Weights of a small GPT-style language model, trained from scratch on English Wikipedia: width 512, RMSNorm before and after each block.
Each number is 200 + 40 x the weight over its row's rms, rounded and kept within 0 to 999. Layers, rows and columns count from 0. The size before them is the row's rms in percent of the matrix's.

# layer 4 MLP down (transposed), 2048x512, rms 0.0619, rows 1164-1200, columns 128-191
101,157,187,251,210,193,313,174,222,122,199,162,256,257,187,217,266,199,212,220,166,203,142,213,299,183,197,174,255,185,228,218,173,224,222,244,229,257,217,157,221,161,205,159,186,140,252,236,190,209,203,153,243,276,204,172,167,215,163,182,184,118,178,116,193
097,258,209,168,143,313,238,195,239,199,186,223,232,184,267,203,248,221,203,218,226,192,165,168,106,156,182,102,254,212,204,223,178,172,178,201,182,167,211,164,154,184,290,199,189,181,215,254,178,252,155,220,192,193,179,233,258,197,186,212,221,249,235,218,232
109,193,141,230,159,217,180,203,165,207,156,231,128,190,135,195,134,85,127,187,238,185,234,213,180,187,200,231,240,262,183,178,125,270,175,204,223,206,166,162,250,169,216,164,224,212,225,218,228,202,233,227,133,189,245,184,169,204,232,162,189,171,159,178,130
102,238,224,184,173,217,200,212,135,159,178,182,160,207,228,214,217,160,217,239,218,187,234,276,216,271,214,217,139,108,81,216,269,168,228,147,190,201,166,176,202,201,148,173,224,229,218,239,244,130,175,203,207,172,115,141,174,265,174,285,265,161,110,233,181
102,207,174,159,175,158,214,179,243,176,173,246,206,185,167,118,172,261,197,144,120,209,167,192,200,224,107,212,192,193,225,175,208,277,169,269,279,240,222,206,213,196,198,144,237,277,180,157,177,200,173,172,171,164,222,237,170,236,181,154,214,189,182,213,221
102,137,148,165,277,210,229,209,181,281,230,200,110,184,168,190,256,225,133,265,224,120,254,186,168,199,148,177,200,228,133,240,231,188,277,165,200,198,145,233,234,284,262,229,211,270,183,211,215,140,205,157,227,182,109,184,182,243,185,229,202,192,120,163,161
107,155,235,193,162,188,224,210,191,238,138,188,202,199,189,169,248,181,177,235,205,251,196,138,171,145,147,256,269,107,170,214,161,192,213,266,223,244,214,159,274,171,105,120,162,226,224,193,189,154,193,159,130,183,234,178,186,246,175,256,143,205,231,131,188
094,214,243,247,172,279,193,175,153,115,224,294,223,185,186,144,248,287,219,254,143,201,210,285,216,195,197,217,216,210,232,187,179,213,203,199,207,227,214,195,315,234,201,207,201,216,220,186,237,180,277,195,135,189,190,205,175,174,236,214,244,201,184,220,274
147,197,261,219,217,138,89,213,218,143,213,180,195,223,197,218,187,212,249,198,178,198,216,191,294,201,221,215,121,283,206,217,146,241,264,218,197,228,201,185,227,234,153,294,244,195,219,175,215,146,240,228,240,243,204,203,207,170,247,194,199,198,132,214,140
105,197,157,201,161,194,273,154,175,255,228,161,244,189,188,186,217,193,170,165,176,224,232,173,224,119,228,202,169,196,166,228,235,194,207,179,192,199,223,187,215,175,216,243,195,178,161,149,220,251,183,205,153,252,230,173,174,160,206,206,177,181,233,132,174
107,202,221,220,144,128,208,169,166,279,117,97,120,245,159,138,179,192,205,191,227,253,154,211,153,198,173,126,253,216,191,219,218,115,169,257,145,201,168,163,166,131,195,205,218,263,162,244,123,148,234,190,215,171,189,220,214,113,210,237,161,241,228,227,234
104,240,222,248,199,247,195,243,184,143,205,222,275,101,188,225,189,203,172,189,182,233,234,137,213,265,180,222,206,203,234,277,223,173,212,147,177,162,171,145,117,245,246,256,201,215,208,183,224,224,171,210,259,191,160,236,164,177,236,241,265,169,175,187,170
098,159,210,154,186,211,186,216,241,169,175,200,168,223,204,174,235,210,229,175,250,209,190,178,184,201,199,167,154,217,154,179,130,210,132,168,187,161,236,233,241,166,217,213,220,224,184,140,173,170,307,172,156,185,162,275,184,278,194,224,164,109,168,224,231
105,169,153,267,259,147,164,230,200,252,236,189,233,229,138,204,239,259,223,184,271,212,193,212,195,284,222,226,203,235,206,182,212,226,212,226,141,186,195,228,177,159,152,182,165,236,182,201,149,301,169,184,222,176,220,201,210,222,179,186,201,175,198,229,197
103,260,239,125,250,200,247,215,187,136,257,186,130,157,186,242,196,218,213,203,210,211,136,218,207,198,191,171,130,281,175,191,153,213,161,150,196,193,195,222,134,219,229,216,174,287,198,163,178,272,233,207,241,207,272,233,167,252,186,226,264,269,244,163,168
109,186,121,146,292,218,179,321,176,172,224,200,146,191,192,257,203,275,220,180,215,245,211,169,200,287,209,243,192,214,185,176,184,152,185,214,187,179,180,233,163,211,190,196,132,239,157,167,217,129,205,168,145,147,242,144,230,215,214,154,155,196,244,200,236
105,204,212,219,212,215,139,208,249,215,209,306,163,175,288,209,213,201,149,178,200,171,257,196,177,198,191,215,221,194,175,195,165,235,201,278,208,274,195,171,240,251,204,199,249,164,203,225,180,256,127,126,171,226,164,194,180,233,204,191,112,195,184,167,206
104,273,177,208,256,115,186,182,148,213,205,113,239,212,135,243,242,192,220,177,201,145,259,234,170,251,181,166,99,198,237,240,210,206,104,201,197,194,205,253,214,209,180,183,307,204,208,237,205,244,257,155,205,200,200,180,206,136,137,174,233,237,140,236,156
134,247,198,166,227,191,213,205,270,243,151,213,235,241,230,164,214,219,220,221,215,166,239,207,190,189,178,215,209,159,241,229,222,137,123,220,234,266,236,204,217,153,223,159,163,156,121,203,161,188,216,187,183,236,228,190,249,248,198,274,177,293,184,183,171
098,219,175,140,114,225,209,181,216,233,178,128,157,277,216,217,187,250,273,151,233,220,225,262,270,264,197,196,212,165,188,107,198,131,235,198,146,287,218,161,211,184,205,233,190,164,151,260,210,225,172,235,258,246,137,259,205,214,156,113,143,214,204,207,176
108,280,171,243,163,213,189,219,171,138,178,164,145,160,147,238,191,252,238,95,200,236,203,182,261,252,207,191,166,217,234,208,182,220,212,206,215,177,149,193,169,180,177,224,248,266,202,190,183,110,255,186,252,195,202,240,205,195,182,254,245,199,276,210,239
099,198,185,227,196,179,198,171,214,193,194,164,173,221,159,229,168,244,205,203,203,213,240,164,166,143,184,178,232,181,229,118,218,160,197,192,205,220,219,257,211,265,191,267,145,214,275,105,194,191,232,158,166,181,139,211,205,160,214,214,206,226,169,170,175
108,231,187,252,222,133,218,197,151,157,167,98,77,260,178,249,237,282,228,207,169,257,110,274,176,168,266,179,206,208,293,241,181,214,178,218,267,188,140,201,134,222,172,173,235,220,218,158,236,253,168,220,181,159,200,216,225,201,81,245,186,225,174,178,189
046,152,147,116,194,171,222,205,164,225,220,182,198,160,167,231,251,191,194,241,193,155,165,154,156,149,158,231,233,185,176,226,173,242,239,265,211,132,160,191,144,214,225,258,143,227,195,306,233,228,203,204,204,195,138,175,232,257,178,181,187,221,126,230,164
096,179,191,189,259,230,170,233,179,212,236,253,271,179,169,168,256,185,233,204,188,220,191,213,197,176,231,241,216,164,316,198,109,217,212,306,118,141,125,180,233,203,149,218,215,173,201,192,176,223,181,201,271,183,156,206,243,127,137,150,162,211,259,252,217
099,148,240,117,225,289,251,169,185,195,230,166,174,213,149,173,168,144,154,206,239,189,177,257,238,163,197,121,203,257,141,186,212,244,207,280,130,139,272,119,259,223,148,181,234,174,220,138,213,213,208,172,195,202,137,134,208,238,202,175,205,248,162,230,238
104,189,193,177,223,262,118,180,203,197,178,150,182,184,201,140,196,187,231,206,161,203,222,101,179,219,136,196,165,221,196,233,127,196,145,148,218,206,217,149,128,213,117,185,220,173,196,225,214,143,78,238,163,138,156,214,177,245,226,261,222,197,244,243,243
105,187,203,283,248,223,247,211,190,241,180,152,199,177,183,164,119,128,164,244,184,208,223,227,231,158,164,254,170,152,144,219,280,230,221,185,220,174,164,203,217,120,214,244,198,171,222,200,142,159,127,170,204,248,178,185,168,211,195,231,189,172,178,207,153
108,186,315,204,237,203,183,190,247,218,218,173,214,210,146,210,192,273,199,206,172,220,199,199,172,231,172,191,240,231,176,235,184,209,170,206,186,154,109,162,228,250,170,212,251,286,187,144,193,214,327,179,172,228,161,245,233,216,193,174,171,301,188,183,239
102,221,202,162,209,244,213,192,240,157,116,177,212,231,161,171,124,152,222,254,191,181,206,205,153,189,154,272,154,155,189,180,180,235,252,191,115,211,162,214,251,226,162,173,205,144,194,228,239,234,190,215,204,258,194,261,237,222,113,195,240,185,242,198,176
104,178,219,208,272,218,243,196,203,168,123,227,254,156,195,215,220,227,227,229,204,221,214,184,185,222,182,227,168,152,100,219,259,251,233,110,177,113,291,161,164,243,210,186,231,198,235,174,214,181,188,173,229,197,164,182,223,262,238,105,179,231,215,177,151
102,118,185,185,261,190,179,221,170,108,208,245,241,131,224,169,169,172,213,152,172,229,175,226,194,170,219,186,131,190,178,168,241,256,199,144,128,247,177,177,207,196,136,257,210,188,228,220,200,200,175,241,204,225,300,153,233,173,140,220,107,204,231,206,148
085,214,189,160,130,261,190,260,190,247,213,217,200,213,230,163,205,187,299,269,277,174,226,239,188,145,218,260,144,247,140,203,148,145,181,168,236,104,241,210,185,184,205,215,184,214,285,279,220,187,225,214,168,192,183,251,237,149,168,148,215,208,208,226,163
077,225,242,175,251,282,186,265,208,197,282,273,253,259,311,147,118,198,206,203,243,176,176,182,190,126,214,124,187,205,198,203,183,168,195,225,217,200,184,208,178,255,140,203,275,176,190,266,259,212,174,235,119,255,141,236,244,256,230,165,214,178,189,232,222
064,248,158,202,310,240,227,181,247,229,175,146,171,201,178,158,182,200,245,134,202,146,136,217,165,171,198,224,292,130,236,242,179,182,254,232,135,150,187,151,136,95,235,226,209,201,219,208,180,243,195,153,132,200,171,149,198,174,168,200,214,196,224,244,231
104,178,205,181,202,209,211,232,277,202,212,206,227,276,285,149,188,224,144,291,179,193,248,228,242,228,164,187,228,171,149,288,161,184,214,234,154,202,140,160,255,174,257,206,114,221,178,173,223,144,167,196,213,260,276,197,220,173,161,222,236,222,218,149,239
090,239,111,210,289,200,198,262,163,153,223,203,205,169,151,268,288,224,240,294,176,111,244,225,267,207,247,139,164,206,183,177,176,206,228,200,237,162,183,260,147,216,158,156,159,174,172,130,202,261,151,176,190,161,144,238,160,220,213,201,197,167,201,151,238
# layer 4 MLP gate, 2048x512, rms 0.124, rows 1165-1200, columns 128-191
095,202,227,289,189,195,183,178,268,214,234,136,172,194,169,200,246,242,200,232,210,230,228,197,216,200,237,148,155,164,250,207,313,213,249,192,176,223,142,177,164,275,219,208,255,247,224,257,253,216,145,204,230,171,268,172,183,135,127,217,178,176,237,187,231
109,221,187,157,198,236,222,133,178,165,205,198,199,183,190,169,206,194,234,181,202,72,215,188,154,235,170,223,254,206,163,180,128,172,238,225,185,275,148,154,215,179,191,182,205,280,204,218,164,254,284,212,185,174,174,163,256,159,161,151,191,267,207,181,188
100,132,207,231,171,202,211,248,207,212,178,192,278,116,174,183,162,240,218,222,199,141,234,211,198,177,151,142,235,209,166,271,239,170,152,219,221,184,197,212,167,227,168,111,187,173,215,170,169,210,135,206,220,220,182,223,143,138,203,222,250,182,206,153,202
102,147,234,283,200,146,212,194,253,171,198,220,180,163,240,275,191,180,197,215,224,225,120,235,245,244,246,166,193,80,208,183,225,162,188,191,210,151,212,176,168,187,219,168,182,185,227,160,147,205,187,173,170,251,186,216,270,189,263,187,185,169,129,110,176
097,269,75,188,193,203,194,166,250,229,199,207,239,146,244,180,147,215,167,211,139,231,155,183,231,131,241,224,224,175,177,112,213,176,230,258,125,188,211,115,218,182,199,175,203,177,286,215,191,92,232,203,162,157,164,217,157,173,241,237,285,134,225,212,163
106,221,164,133,153,179,169,257,157,261,170,218,125,196,195,206,228,214,205,171,175,271,304,226,173,183,191,178,176,221,291,192,173,129,214,243,202,250,180,149,237,211,193,172,232,207,227,209,226,204,256,166,225,209,190,202,204,231,186,133,197,195,233,169,274
100,220,248,182,209,208,230,274,203,297,216,179,167,241,160,227,147,115,215,262,185,239,323,155,280,178,163,182,216,263,231,164,220,115,228,214,191,135,273,194,125,201,157,205,207,234,239,207,184,149,132,243,223,149,193,209,221,171,197,207,258,145,182,187,229
110,239,215,211,218,177,175,177,263,200,177,247,162,190,185,255,164,206,162,191,189,196,199,152,122,239,123,184,226,209,198,184,172,170,180,181,250,175,206,210,215,241,193,295,170,227,232,248,221,229,256,206,236,259,185,155,225,272,157,214,203,148,211,222,209
106,145,200,159,165,182,206,144,152,195,174,201,165,176,273,186,241,194,237,198,181,200,167,219,144,169,235,145,103,176,227,170,168,260,239,205,181,178,211,198,252,214,222,143,264,212,181,223,132,213,224,208,153,257,192,208,233,251,129,202,201,192,154,237,207
103,233,195,237,204,168,193,208,159,134,170,191,236,296,158,314,295,288,261,196,198,248,196,153,130,234,217,158,182,215,198,185,261,192,165,196,201,182,238,115,203,193,191,237,212,188,175,194,247,134,228,235,188,215,185,74,241,232,189,195,305,139,221,266,172
116,194,155,162,198,146,276,209,221,237,198,224,222,210,169,209,190,188,146,212,224,269,191,254,224,208,211,153,204,234,167,258,225,148,216,246,190,167,199,188,229,177,197,189,239,270,243,194,250,117,174,194,230,242,116,235,191,219,157,171,217,163,156,218,222
108,207,176,243,193,206,232,222,184,251,131,200,161,170,222,234,192,228,208,221,145,202,157,212,214,197,198,145,207,203,174,201,177,134,165,152,138,229,180,238,219,165,150,262,255,216,191,205,196,266,240,160,166,269,158,170,172,220,178,152,200,126,192,214,131
114,201,296,172,212,255,255,173,254,195,180,212,221,179,171,237,189,172,152,209,194,209,195,144,294,242,207,208,163,151,224,117,237,185,184,228,243,233,259,174,144,239,149,158,166,225,203,199,216,145,142,223,209,195,217,256,89,183,184,172,243,202,264,175,227
099,174,215,182,190,215,137,196,240,174,159,251,189,251,217,191,165,191,284,143,207,229,164,184,233,185,240,156,234,207,240,210,275,214,200,208,186,259,204,223,245,175,246,294,164,264,180,208,192,208,239,212,150,183,187,131,185,208,182,206,194,173,229,166,210
108,228,222,279,184,257,240,168,233,167,195,93,232,257,194,178,284,179,193,204,153,231,182,177,201,200,183,89,224,226,289,136,214,216,196,173,194,224,234,194,172,222,204,203,116,193,254,257,180,202,221,221,160,206,263,195,232,212,211,181,154,174,211,192,189
096,177,233,273,252,208,177,217,170,228,201,236,218,269,265,167,205,269,176,177,160,194,185,209,121,116,223,137,143,179,187,155,209,196,195,274,248,270,165,221,248,190,201,162,138,196,123,182,170,263,227,119,147,232,160,179,238,140,169,205,214,182,165,194,237
104,200,192,175,237,276,254,277,226,209,216,197,186,206,165,155,248,283,245,187,197,174,198,173,181,180,204,165,235,248,212,261,143,209,231,187,253,150,157,208,204,179,197,164,261,205,217,152,242,188,191,241,174,192,226,197,236,264,109,190,112,241,105,282,170
113,213,226,195,219,241,157,220,230,113,226,254,183,205,178,165,158,240,187,204,117,211,261,200,208,177,173,243,174,229,190,141,209,155,197,163,256,220,186,164,230,217,321,208,137,181,221,267,217,211,241,193,157,283,168,144,275,188,163,212,248,280,173,222,188
108,208,217,188,159,173,179,211,190,133,136,234,217,175,231,308,207,181,228,218,73,161,240,176,152,179,209,231,203,198,181,271,240,242,145,222,185,141,200,165,183,253,180,212,189,304,186,208,226,193,191,248,97,169,146,189,166,197,121,158,176,253,134,200,187
097,278,138,238,185,204,198,205,198,170,163,210,242,182,155,166,176,140,177,106,181,223,155,248,175,193,161,217,223,168,187,238,225,237,179,180,157,220,164,195,232,146,192,171,172,190,258,236,197,156,167,266,149,182,309,209,243,217,163,206,158,226,184,161,128
103,210,186,220,211,214,170,191,207,156,196,145,219,149,175,177,290,95,175,189,212,140,172,246,164,209,222,240,201,156,145,158,188,201,228,136,215,202,201,286,220,181,227,155,145,238,188,272,189,177,227,212,228,150,206,247,211,207,202,124,271,181,205,246,147
107,188,195,263,216,164,243,191,219,181,192,200,200,249,212,122,158,130,218,208,221,226,272,206,261,204,155,274,127,144,239,217,227,199,232,238,197,173,234,294,116,180,151,233,223,181,218,237,198,121,193,197,230,210,206,247,223,152,203,170,228,161,244,215,200
042,222,249,247,138,181,136,229,223,304,212,258,154,231,172,230,176,186,211,209,278,233,288,180,227,144,213,175,212,193,122,193,154,210,193,193,215,195,162,130,265,182,251,296,183,214,222,202,207,234,172,135,145,158,157,160,187,203,219,205,217,177,194,240,249
099,118,179,177,210,231,183,211,110,186,208,152,287,216,236,223,245,226,221,216,217,153,171,268,209,199,205,209,172,163,194,183,143,178,208,219,242,217,126,189,211,152,113,239,234,208,232,175,275,218,214,195,157,142,252,212,197,163,163,84,117,154,259,180,156
115,213,146,230,152,255,195,259,181,114,187,241,198,205,252,175,236,263,262,241,192,155,227,191,172,198,239,221,186,219,174,203,222,178,225,197,173,188,124,249,292,172,188,244,182,245,201,206,279,226,173,206,217,207,240,218,255,269,234,175,190,136,170,185,167
111,137,212,179,164,178,230,213,155,130,142,177,224,248,163,280,226,197,221,131,223,225,239,199,212,141,129,213,264,165,186,287,168,162,124,292,161,213,191,184,176,249,189,191,168,245,197,262,246,125,198,234,196,203,273,183,216,163,131,192,180,164,237,182,188
102,188,245,209,224,168,225,173,135,243,148,113,221,181,146,211,274,218,151,198,222,206,240,257,201,258,212,165,155,186,223,272,264,218,189,229,151,203,178,147,240,224,223,203,169,224,121,174,166,218,294,229,154,184,187,198,162,214,92,223,251,153,179,204,171
104,247,144,219,183,161,249,195,114,189,179,290,187,243,170,191,177,230,162,261,182,244,223,191,254,211,238,152,201,152,140,176,219,171,138,233,240,169,293,243,172,257,160,184,234,185,166,241,166,151,157,148,265,182,208,285,257,199,243,161,170,101,235,173,263
097,233,191,268,152,151,205,196,194,200,189,173,240,182,210,153,214,280,222,254,205,235,111,220,265,182,222,179,257,259,295,144,259,193,135,128,211,228,179,145,189,179,169,212,185,198,130,173,148,245,223,197,157,185,190,212,237,236,161,221,138,255,242,211,174
100,194,225,249,214,217,251,245,250,196,233,250,208,220,155,187,177,181,214,115,199,250,237,177,196,181,182,164,138,151,249,168,204,165,132,200,233,279,192,172,190,224,158,165,258,249,209,127,191,145,150,190,154,181,202,148,186,153,184,197,184,237,145,248,158
102,184,149,173,245,269,232,169,250,168,269,232,188,159,145,240,153,279,223,128,186,193,212,209,157,212,187,310,226,207,184,201,165,152,219,150,210,207,172,213,167,249,189,152,185,230,196,107,213,242,183,239,217,188,148,168,202,193,156,238,251,148,205,186,161
093,167,204,216,182,205,211,163,217,238,213,207,239,210,197,228,269,242,143,157,252,257,227,206,190,237,191,163,170,215,178,209,216,212,243,190,229,168,220,199,217,208,187,215,239,195,137,191,262,246,152,230,186,254,196,252,239,205,219,210,153,171,196,238,165
072,220,171,197,304,152,171,236,185,231,188,202,180,205,264,211,215,280,111,180,276,203,264,175,274,253,225,170,294,182,211,178,254,268,188,188,234,173,181,225,230,186,174,223,193,219,110,175,197,174,129,228,219,168,119,255,219,188,213,132,184,249,292,150,213
060,190,209,196,197,213,239,153,229,166,210,163,229,188,215,138,244,189,153,128,171,185,269,218,252,289,151,173,154,180,197,158,186,157,208,232,140,251,196,252,183,190,206,291,223,172,212,216,139,229,264,266,219,202,195,265,207,205,188,174,277,192,200,215,192
106,218,245,248,177,171,241,170,223,212,125,151,227,240,177,285,144,279,227,196,183,147,294,246,139,207,163,207,194,260,250,127,257,179,256,255,217,187,123,198,200,204,162,136,184,269,177,185,226,133,197,155,219,194,186,184,159,196,217,196,261,169,133,227,204
083,203,202,198,181,205,148,155,293,182,210,211,306,175,222,161,207,149,241,233,193,278,185,199,173,193,235,223,162,235,265,164,249,143,200,140,190,160,227,121,191,184,268,244,243,249,258,223,222,240,298,278,168,209,194,282,263,182,153,217,255,201,193,222,165
# layer 4 MLP up, 2048x512, rms 0.13, rows 1165-1200, columns 128-191
097,217,200,192,239,165,138,247,266,216,235,216,174,204,126,258,277,216,236,156,267,228,229,168,222,219,200,185,135,178,209,143,214,210,209,199,164,201,227,193,162,231,227,151,164,189,214,262,192,297,201,158,153,245,180,187,128,200,187,193,212,222,165,191,162
115,138,142,218,181,135,164,209,149,200,216,179,186,218,166,175,254,195,195,190,215,168,198,242,195,167,266,193,168,151,236,240,210,193,179,228,229,215,156,185,220,202,204,137,212,212,181,234,200,227,195,222,180,154,203,192,187,192,237,200,203,248,203,172,192
100,219,200,255,191,231,174,208,196,256,171,173,147,142,192,185,176,225,177,218,195,231,137,224,165,225,215,171,159,114,217,233,207,204,191,205,186,186,164,220,244,169,220,209,278,243,170,204,258,183,194,179,129,178,194,156,167,206,282,132,197,179,266,203,141
105,182,123,118,257,191,200,173,201,166,161,162,244,193,165,164,231,159,164,229,223,213,223,170,273,200,193,215,210,203,188,165,232,170,232,174,133,218,139,218,226,299,230,234,206,219,138,219,192,197,231,231,207,164,226,193,234,205,140,216,224,259,205,218,206
103,179,183,245,183,202,212,253,170,261,235,250,176,222,172,247,183,251,169,235,184,222,186,239,172,174,190,162,180,241,182,281,116,216,154,237,216,194,200,182,243,177,228,225,225,179,180,256,150,226,171,231,167,199,190,193,240,144,259,170,167,239,164,209,194
112,138,153,241,189,200,184,216,169,208,127,169,201,115,215,222,209,256,202,184,240,187,172,171,250,160,99,176,201,206,169,230,147,219,184,222,175,217,211,140,224,167,177,200,160,203,138,220,248,198,182,170,167,214,163,230,226,223,189,212,113,287,112,219,196
104,153,175,241,257,180,165,185,263,247,214,244,135,172,134,98,214,177,209,188,152,224,211,257,185,225,239,208,251,247,255,168,204,199,267,193,178,158,228,107,203,250,205,212,133,216,227,161,137,179,154,170,212,200,256,148,134,180,218,187,222,253,224,220,209
096,146,167,129,181,195,170,221,200,262,155,163,226,188,206,222,209,161,163,230,206,228,217,211,296,189,221,219,254,206,175,307,262,208,174,226,168,241,199,237,225,226,227,160,149,196,195,91,239,210,148,173,111,160,179,216,177,234,170,222,180,201,174,242,161
096,165,176,201,254,141,150,236,191,198,200,197,233,199,216,175,223,208,123,124,225,178,211,177,287,208,146,234,218,151,183,177,209,264,248,180,214,181,187,214,215,241,176,177,186,142,242,202,250,212,161,234,163,210,134,214,223,199,271,186,297,199,249,172,141
105,197,234,200,185,141,182,148,276,194,189,227,195,170,262,108,228,232,133,220,272,190,196,214,217,206,216,189,251,228,188,225,115,160,163,221,198,186,171,178,156,191,164,178,189,122,225,228,115,142,211,209,163,245,184,133,240,212,254,187,134,230,224,150,201
118,218,173,259,229,182,199,193,241,199,174,155,189,156,329,154,157,216,229,214,230,245,181,226,202,188,187,137,240,247,222,281,195,176,163,134,235,285,187,211,207,239,238,213,158,144,207,173,172,273,163,232,184,141,198,186,219,151,249,253,299,181,224,190,194
104,263,207,217,154,243,209,148,157,189,202,165,217,194,200,240,195,208,198,189,155,156,181,181,181,146,190,186,223,135,176,159,237,264,254,200,197,137,169,183,124,233,192,142,175,261,235,166,193,201,227,167,166,267,171,203,227,292,146,241,222,208,204,301,188
106,177,214,164,199,228,233,197,126,232,144,222,183,215,243,205,158,153,228,163,172,176,227,229,168,226,190,244,253,259,204,182,206,247,203,226,118,262,183,190,202,201,181,264,203,168,217,195,132,201,179,256,206,142,221,212,189,193,208,212,204,170,193,194,212
095,157,147,175,142,235,192,203,192,198,153,201,179,217,149,232,198,203,217,187,161,195,203,210,210,135,206,218,152,175,234,179,200,239,195,229,179,266,172,202,196,255,193,212,219,176,201,139,152,165,163,271,185,235,236,209,224,123,197,222,264,153,273,239,232
101,194,226,212,129,209,223,181,96,208,183,229,148,248,194,244,223,251,187,196,236,157,187,225,234,223,167,178,188,188,240,158,259,188,199,230,238,151,177,177,181,199,120,205,132,219,224,136,212,174,121,154,140,143,171,186,182,183,282,163,102,129,207,184,214
105,181,234,233,211,216,291,181,173,223,223,286,173,205,192,200,268,190,212,202,278,172,102,286,207,171,249,173,231,194,167,181,284,122,174,253,284,240,237,211,147,191,142,102,210,245,149,178,220,213,213,200,238,234,258,177,198,263,175,207,243,181,247,175,205
107,151,236,169,152,178,152,236,175,166,194,240,208,187,235,204,178,160,201,281,198,162,243,192,198,159,132,146,164,160,170,213,207,257,247,254,183,215,240,177,183,148,304,217,199,178,244,256,226,182,232,164,222,204,215,163,110,223,208,180,171,239,279,164,143
110,159,206,182,208,146,302,166,226,156,249,251,193,269,202,179,169,191,162,241,187,210,241,204,189,111,233,217,226,173,181,210,194,165,210,219,237,105,265,160,168,192,215,211,231,145,240,176,145,222,181,198,223,206,187,190,184,303,232,269,220,210,224,197,237
112,210,242,279,291,196,221,162,219,230,131,163,188,173,160,264,193,248,210,196,207,180,209,188,149,196,227,155,214,237,194,232,184,209,234,203,220,233,213,235,141,165,190,137,251,197,221,185,229,170,231,139,211,231,293,226,187,174,210,144,220,242,199,90,210
098,133,190,119,128,193,153,221,176,179,230,125,187,204,166,172,150,113,160,158,162,207,200,151,204,200,260,208,188,221,197,159,134,231,193,232,274,140,222,260,227,114,177,246,125,219,198,139,201,213,240,278,190,172,184,116,196,156,205,165,224,178,207,75,183
109,237,194,180,138,142,142,175,196,225,196,250,165,180,238,171,207,170,193,281,140,275,216,180,201,204,189,231,216,230,258,184,206,196,179,237,237,242,235,159,204,227,229,198,203,189,176,155,196,173,170,177,141,237,190,100,172,245,163,291,144,177,225,217,260
112,220,241,205,197,238,188,183,199,179,238,212,184,194,288,173,246,157,258,186,211,238,120,275,169,236,219,196,252,190,221,262,180,258,228,158,220,200,146,197,152,192,193,179,158,194,161,187,185,202,227,211,198,236,246,219,191,206,207,121,159,145,229,109,215
043,152,187,240,128,204,151,303,235,213,208,235,125,185,181,181,250,194,225,199,242,236,238,185,218,173,184,243,146,221,264,177,222,222,188,203,189,172,161,191,222,169,229,254,231,146,276,185,182,292,193,181,192,133,188,193,198,185,227,227,239,143,227,130,260
095,249,237,187,187,281,149,176,271,246,113,209,137,189,153,214,174,195,164,168,195,219,246,213,235,256,126,187,232,223,137,220,231,176,160,181,157,134,235,220,151,218,234,158,197,218,168,210,119,200,215,208,196,266,177,191,169,159,226,215,234,249,159,241,195
101,244,186,162,258,187,195,214,251,237,195,198,132,215,237,208,199,291,142,215,213,203,204,229,111,176,273,208,216,181,195,226,196,183,231,204,187,215,259,179,218,178,202,159,219,167,188,232,190,183,195,209,238,154,226,314,174,229,141,243,177,214,131,207,261
098,155,213,139,202,290,197,182,91,160,218,199,126,171,164,237,172,239,223,176,163,168,199,156,178,241,224,232,235,231,227,176,210,285,245,149,236,229,169,155,139,237,216,166,136,254,187,73,168,211,159,206,197,259,154,169,162,159,153,261,155,130,228,277,245
104,126,187,272,158,226,160,202,271,228,214,128,155,262,205,126,183,190,159,162,182,300,174,242,183,183,147,164,91,218,229,150,188,194,121,177,236,174,193,165,175,223,205,203,177,207,239,242,150,156,221,251,222,220,255,199,294,194,246,219,156,215,233,240,177
098,200,170,193,192,137,212,234,187,130,189,194,139,100,259,181,204,133,272,205,190,91,215,162,249,226,159,253,160,138,208,177,126,142,238,192,158,214,258,228,215,200,181,173,179,173,260,177,203,134,215,176,272,227,235,154,232,228,242,141,139,182,250,160,214
103,247,239,181,165,108,181,239,191,216,269,157,172,168,207,186,184,192,151,238,238,188,168,260,139,258,239,212,160,217,264,274,201,197,189,151,274,170,140,253,245,123,192,279,254,220,223,273,175,178,191,171,214,185,227,217,216,216,147,159,199,247,234,224,259
110,80,185,189,155,197,237,198,137,199,155,242,189,228,212,111,255,241,196,127,194,225,218,218,218,233,194,137,157,272,241,233,95,153,188,191,256,221,268,212,221,221,190,258,208,216,181,242,172,191,183,255,208,148,186,230,252,132,179,224,205,243,268,137,120
103,199,267,178,137,156,175,248,196,175,162,225,250,206,210,242,143,144,247,231,202,288,149,193,176,219,142,161,223,240,175,214,184,301,216,255,169,232,244,195,147,208,257,252,146,161,160,223,237,230,114,220,207,170,222,271,125,167,247,251,187,170,159,185,231
093,188,149,199,173,208,179,156,152,172,186,156,199,177,177,196,238,148,198,226,193,147,168,200,220,194,204,173,202,205,208,239,221,197,147,252,192,133,220,246,202,208,149,173,192,196,230,158,154,141,222,204,208,147,142,147,152,170,165,144,221,216,123,149,230
075,222,188,209,216,168,169,168,149,211,217,209,219,207,160,248,189,233,191,181,213,240,229,224,253,186,240,244,168,318,232,163,222,242,180,179,196,221,202,304,152,229,183,205,313,196,154,188,182,244,203,176,224,190,242,192,241,195,260,129,146,224,184,135,233
049,251,175,158,209,225,231,144,219,179,208,182,202,215,172,151,195,166,160,179,189,187,255,231,221,297,234,181,168,191,192,152,149,190,232,244,145,245,259,205,189,173,252,246,199,158,284,180,154,238,244,203,187,182,166,181,203,220,220,256,260,197,199,196,219
109,100,181,343,204,212,202,222,193,302,234,203,172,271,159,164,211,209,236,168,229,185,146,172,214,213,196,218,208,159,187,177,194,138,178,198,200,180,129,187,246,180,232,159,159,240,250,177,224,143,122,144,215,198,265,249,214,226,135,166,200,168,228,199,196
086,108,196,228,212,200,191,283,255,173,195,214,190,301,199,209,126,184,152,267,200,226,168,203,201,222,189,222,165,195,158,215,195,218,191,193,220,252,209,243,123,168,243,275,206,204,146,194,283,139,203,207,203,155,192,223,173,93,145,236,218,151,216,221,254